Each number is 128 + 24 x the weight over its row's rms, rounded and kept within 0 to 255. Layers, rows and columns count from 0. Numbers have three digits each. The size before them is the row's rms in percent of the matrix's.

# up: layer 3 MLP up, 512x256, rms 0.157, rows 216-299, columns 192-223
# down: layer 3 MLP down (transposed), 512x256, rms 0.164, rows 216-299, columns 192-223
up216 072:139145160122115144136133150099118118126119156122112088137130133122101120102120129145113117121116
down216 094:135107133113147121153128108088100134129130114130103076154107124109121101161143183147159149144110
up217 026:135103129145143112118199123133126098109117076139141117137094097126119136129161122095116117118133
down217 025:151147145158144166157126131106097136093177129131147119138096124135119146126132092126089158080170
up218 097:106104143132091108107121129141114139136106114170122131136143157130148115119101163151123103116121
down218 107:104127155112107174149160152118121122137123127130115111110140125119133147121097170155115128126124
up219 121:146044118150130094121128074132151076100145144159136127120131171163093161123121084153114128065139
down219 119:125132154142115132140137118144127144110122130100101136072133169145132135154159113145105137101109
up220 099:111118132118081087122110138127096149121122157118152160139138130127107151119095110161111156130101
down220 106:116123105082098126138114100108163122132139153131136150144122183118109102069116131143087136133122
up221 038:161144135104117116097128143162139165111180116137150123159136118170110137128196133129126118131127
down221 040:167132124136157108133164101117142150175099133154122132142146117090124145104099135093067132171122
up222 106:154111140110097152160103166076129136093148131061129112133161154130139162113113153125096103134141
down222 109:094117137184176152172120143120174104081078143104151107166094173162136121108113139111123074133124
up223 140:131148098115133083112121133090164132133128115118122093140114125140145136164152144148083114125135
down223 135:127163168107131150123128130098146107158128118137128168123133152083129121117094122119121133153137
up224 119:157113151147136140128140139120123088114098150078128159149125135129095124100134136119153140106082
down224 119:162147123108170099177147090124101078129119121112158165153083138088087155104143130133109161144152
up225 146:153129117160098123124127108119138171117168087061104118159127127137129109187112112110116163091142
down225 137:105117127142132130162117114151140096133092162128113119162145159127094133104113149133170119186107
up226 110:096141141187109132140134097172087181178122101129110150095134131120119101136153153149118131120113
down226 100:113157109133135158128102105132138148154106138171095143131148120081134111116111121134163119133076
up227 097:119155076109069139137112169087102141111157077107082118125145115141147173136128136153079163105116
down227 105:115112103100100125137128166108152107134098127119052136136101112111126157120119135134121183108123
up228 101:192132095152116144133127111111110144125168095150141131147120115097107144104076104126115146112146
down228 105:141124118124118111127115145086134117111128099159155153139091107111115157121078132164127132128159
up229 047:139138162100146108057179120191132147166103158107119102177150101126154099138104125116150147115121
down229 053:136102158116173121164126113142129105147173088143141132139165098197109116108146126125119105057116
up230 025:136159151111109114126134125118098137137131145121150126118099110150117157068140121165119118128144
down230 028:161177091156154097149105149107132120152087133141113163178098117175161119102128171167155151101121
up231 095:083124127109113156087144132140088105128138136126110150120146140101156080134116165138127111117146
down231 106:149118100136122138112153148152071111124117149106165170116152102113136126134103109136107133119157
up232 106:127128099102105129100106150107142099129156144082126149117106119124168113127166136116115107174143
down232 106:140160077126088162144116129112089118109102156139135146160135119123104154154130105121146142148122
up233 134:108159134127101146114107144149118185136127135170131062144129124175143182119100164100119089117161
down233 118:114091148099131138113120127142138118150117101125123133144116104115143155127133110125122120149092
up234 103:094117179119057151151128099106154141134150109111081146151149107139127125105111126093143105146109
down234 108:114088158156088108144144136144169118094126118154118159138138161146138147144154160146102125102120
up235 106:146116129125072154115191136105134151123146117124089130121130121169135143135081131107110110077124
down235 113:095147106109126141138145129107149143139091120093117140104138127166108140100133178159150139132147
up236 087:089143126167105126150130138120142141151149157101134159091118121116168110130155065128128125142128
down236 095:117099106144146145183133134091104113094127129108092140149125079123116160148186113116136086150108
up237 043:143138116106129169100111121080127114107158092136139147137161140171129130145136130097133154116161
down237 055:129143085069133147115119091124104096147128130201128128156079083104144108104114147116116140130120
up238 106:130098112128096145133115127129151112128133149100137141102123133114129152091147137131143098108154
down238 120:119098134105156106183119191122132113113147121129156087149111135128143139104108164126133087149156
up239 097:112103146138163095090104145140098076106108110065106098141188081115140151087149152170146122171144
down239 094:077109111123118107082106117136120099081083158079142110138141122150116148129124168124153133137126
up240 117:121115119146123146155179177121171122140107129123129143129140164102107117100145154139123135149172
down240 116:129126114111134136101123112154140150109100122093127108098149155176080123138117132100163088155084
up241 099:121140135116122103176140101126133126102130142120125095090148105178130178133113098145130150155139
down241 103:114119123142113149141101065134117094105176131115124146137137105101111116145127117175126167144123
up242 118:174091148133128147106118104157167150119161115119125095138180139120079103101118102098114162117135
down242 108:081136119137133124135105128084128130122156095099155103110142161160152099101057139182104142148096
up243 042:158126140122089135116144112183118092152136137073128113097124103151083083105134078140157171131156
down243 043:112160140110169115076152092128135151171128117152161128164180087146146147138092118098092128088128
up244 149:114132112161114176100133118126104128134134077135099088128133149109137108134185157123123140093114
down244 123:132114143115125160155101137137139132149118148119116157149114121075091139079096110127149081134121
up245 080:089130148123082088159128130094102108142114184098100124100135136127124148180172104151056123139126
down245 084:109078094118139107161127087144177107152102129136126131203141160117129117169142123171156141122116
up246 138:175148091102107148165131102121096135090147112121149106105109119101138107151128130164145089128085
down246 115:124120117139138171155130121130089119108147147133145104137119100131104140131141122146122149140107
up247 099:105145129105102156133151118106095153133174133150154149126156174138087166137134130115130104070131
down247 101:103154118112107182127131108091138117172109126124173135148130164112161127145116132082099116125103
up248 093:134121142105109111157112132123118119097114186169166108147134127135111141161141147091106157123128
down248 103:117131116155121123142154117139131084113181099159082124149121124104149077104137153110155130113138
up249 049:134104118104161106129107096159164166132101128149143130128048139170129131150169093103138114094161
down249 057:131105100128107143155145113117178119147107122125100181121133081168168110091132137147122105129105
up250 114:114124164148103127178112137155131135173105118134084148080119110154152119118119119129099160128130
down250 121:130137112148123165109141145116092141180139154124156128166128119112144168118118172127095114175134
up251 054:137135168149125091100086141199128141150101181127124093125124181130126135113150119124122132124110
down251 073:113148123065145115136157126125129111135107111123122141156129091107083119108076107133165176152117
up252 102:145092148140112154107145133137138122127139097154133059139135129160121154108156110092157129085151
down252 106:143118107078117121160167114102121101158141131132155135130134066125115079130112095139130136178106
up253 109:131101111115090143130144123144159178153113085156135093137148145131113170133163134118145139152128
down253 113:125125145143130116154139119159104122118076159098113128100126109121108126143156133113129120115143
up254 099:181160127123082130112178138098138130111110172186129097112107119169065131136146128106124144115137
down254 095:062156139132153132151143138056132114140147082099134089129161178138153124108115132114114095095129
up255 106:138182091117080089104127155105123116154144162131157118115107066158120162112119101144125133080141
down255 110:096096172149123087115159119126140144123140095116149133106143121094115132133110169121112133112151
up256 109:125090155116101135154118133133142122132082091124110116158156113101117104111142119127130146103124
down256 116:124104138165123068149127157111123141152128134167151130098124121100103134112120100118167126161151
up257 040:190164110142141157116158116128099117117122091116114136156135131127128150145197121162104121120121
down257 047:114069165129163113134151168142119102105162103117145168142129149114131127140117124113159113144128
up258 104:100114115151120135135065116097120104128097153125144151144167116151129098138128126133115129152137
down258 115:144135090156154141164106115097107162120137123126115093164116149157125150110149135115130103145107
up259 036:139097162125109102170149145093119131153146136107108146143125136128140132148168124144086125146137
down259 043:107104113146145136173119070081138124157132151114101146119164119157147140089143111111123138143130
up260 049:157122143143106107101143141108131165153156136149089112204188121095075173153106132142099110112101
down260 060:133155138125075118110088110142170124134171126108105089111148146148094132107139169187138138141154
up261 036:139144145108098128119105126121100121150145127159110148114121120114151112105147107170115157118120
down261 039:152114142105122138104131116137126108124120124133143101106138155087139148147110071100124106148180
up262 057:158141188103118121109160114168115125166141133099090142123138125109159110114113106137124089150113
down262 079:178124118101134122073150115105119102124125101149136111139163119148109122105156171112139149126157
up263 088:137139137085149137108109117144127113113102164120105092147143154122119138087117140133083071120132
down263 104:123140107119107139100101151123192123157123101142085119129123168124091113138127130074146096142112
up264 120:111131089132152100165127169087085141139165164118117150087096098114128131110118114148082142070107
down264 108:073101108113124138170156140125119163121109147176124093127104126082134147141094128162132093189129
up265 092:136133126137105158120150168120094139151109134129119152119145100158085122164138162151071125140166
down265 114:097155111152181100154096127104133092149125121116151123138101149143084133118122093123132132130162
up266 079:132140128139104141087125126127147115128182143168132098111167161132142179127128122159109141101151
down266 088:174133150107100130058136146128121131121122124190067123117154111158100098099147094118117175155124
up267 103:112137118100122123135133147144123113130125138164110136065141121137067135094128140178120114087111
down267 108:111142096137109169084144127178141112207113104103138106108105150101157087138128110144127080140133
up268 092:121116159100091177104131117108168139144159134072153113154145147120173127096122122108112124101141
down268 103:113131121144124086139117123102124146140154156095099146123146170106123100148132161139103128144105
up269 145:137066146126161139099114127119107114138113154143141140140136097125127155116113112105107116113109
down269 129:186117110165079095129154113149094170135117111152138145133122150117138143111122098132137128127148
up270 110:122091152157121141152108184152129103149133136091118118120124083100122114140090142138150158163126
down270 110:145132139161146115116171095116181120081061133178103087147157118114103146117105116091170119145099
up271 147:175123139149113184120091081107091151113148121111140135153112139128125093110146108157105159108166
down271 118:171097154117118124111135124138133125119171129121107137177177151125138115129110116168117146094147
up272 023:121149092166137129100123124150105130126130118124155126155126056152110171176161181134128117112176
down272 025:151104129111181107135105113126151120127117133130121106142169156113107084120134042135133116137135
up273 045:100131116151141132056135115139077163142132116120152106153168123167126132143156133171140119085137
down273 048:125161118128111140117099116084133126123127106112131109120152120130115083137061110103132126112146
up274 088:126140106164171126122132181120152100147132074106145134094144140131140149130156119140146124120173
down274 097:157122104136158136130114170118139139148134115149136131144153158121105130157065155150103151101137
up275 115:121128189145132125120145121117164108144158083117142121087118108111118125133115139090156089124111
down275 112:104149185160151130108165090123152134132156136108148124113111113150125127115051111121122128107170
up276 094:162134133112147164123105173133125141128124135115106114145131148127159145068116111116142096122114
down276 105:141132118142123135170110113130082135123102151154141120132155125108139144117143142121144156088120
up277 148:111131128123115146102120135156139117122145157146150184119113097094070114149146078186121116127128
down277 118:103155166134045073140113128156117105153117124151147115111143139134119135149102150114114154126133
up278 131:112115152065119133092120096097150132138124128105097079123154121139114079098118177120133114109128
down278 122:139082171137123121114120085116122122112160139144123110117119127099167104095126100068150126132122
up279 098:154145163078097177095115123115147155150133114113140139098164142169111135101120106096126096126131
down279 104:138188139113098162108152099111090118144139093143086181145128139114112120107076150098151127137079
up280 031:088136113118108150123111155116105118120121107120118104145148101149159131170163134106123143112069
down280 032:142124118157123127123146161147085116130118118107106098138164165147106131149148149086135124124120
up281 048:113069123133122096099118121124109115123160119126124150127154077162177125141130123152103109131069
down281 060:101119099102113135065127143101123131140145106161172144075153165097118137146137119105130137123125
up282 119:122129124097085111071117136138133160097121094129105078112127118161110109137102132111137118075129
down282 110:107124125124167146122131154139140153098114124102052119127123150130118123100113121092122139124147
up283 115:105112128135116125092155142118147130112148144142146106115121133129146125119123145184158083157113
down283 109:100113104128136107144147127135123151118110124143155125143103138118141132162149111175130107151103
up284 128:111133073150134113116133117155106169074105106166111131097129069131127121125160116106156145137139
down284 120:091107109119134108091155117142109095114133143141160086140123159131089165115152113133114131150097
up285 099:132136133120108164090153128125152132118101082080203088118126153129134140082157144107123116086130
down285 114:118093123134100150099063113128138121118107091115135129138102118127142143081086123098159125115093
up286 106:138130113142124100103146121146140121153114105116112133109088099145099074118119107095164128102114
down286 105:149115128172113144086149109158111150132109140114132118086137132126130088133126132092103155142128
up287 098:144141136107107138092138120128110093128145107161140137144134174160110163170117144125094108120136
down287 113:110116174092106101163110133124104074110098125129101108096140127132126166136119133128092107154149
up288 100:138149138116126100098137092156087079155128147149111120142140114089110145116135139125067119147111
down288 126:145159124167158144114105094129132107122068103160110094125139093097138120156147185140139100131132
up289 115:142112131119115137057163117127139144130136132134118111134142097165128106155130109150132124141171
down289 119:167077149129116101126157123132142101152133165143111112148088103125150074146076169136118112173115
up290 042:128089170084132100148135133117124163151128142144115167134144137128152127116140143128136139140103
down290 051:160130174096082132120102108145122119119084121137101119107107166143106102154111153172110162136146
up291 130:167108151132160120089161119121124087123116154119134126095149101119187111146130138112129096111090
down291 146:161122160111145111132117140127163129089132166094149130108134135148133156159137139152087124139148
up292 105:148095131146138134093177109085177149109117166146090112106166121101120165148149118122141140121115
down292 124:146108142144116086105162122142159182136108128137077121115082151138101110130102115126115122146165
up293 101:135133153153114131120144097110098102118165114092117132149165132154131105120103119136077094129139
down293 107:151094192175102136120150118146132111150102161119151124111164155102124148134111198156153146116118
up294 106:118128142105146100119160126100195119139145122167123096167110097137111115114134136118115092114152
down294 110:121096089076149106113149142101191125125113098159143100089108127138125139160148100104123126110114
up295 100:058100105135137134109100116146114119091119171106096166103103134131129116156157124103149164128105
down295 108:163150100093150158117152104146126128084123107139155145098115167144154118179122112129175141171139
up296 041:120110166123087126121102114129106159151158102122116118120177122166122120144135118125147154141151
down296 052:109111120099107138124106093148134175176126091134166146100113140105140098092151113122161129145169
up297 115:120194125078173141144104158120118132139162115128145121170125096152110144145141160142143122135116
down297 115:113182138133124153114160129132125111096088154118140119162105113117127112115137118163125114172110
up298 080:150141150098165096122072148151112107140117146131120103110132107166146095109125127117091141084133
down298 090:126137150153160148120127147151123112133121189139121108136101099114142133150134104128100124128145
up299 079:107080129115114133140164174107158131129151151141110135161170142141109119111146127135147175101118
down299 096:153152139130107119183117117111115083141134138129130122122109092124139130110100116126145135143133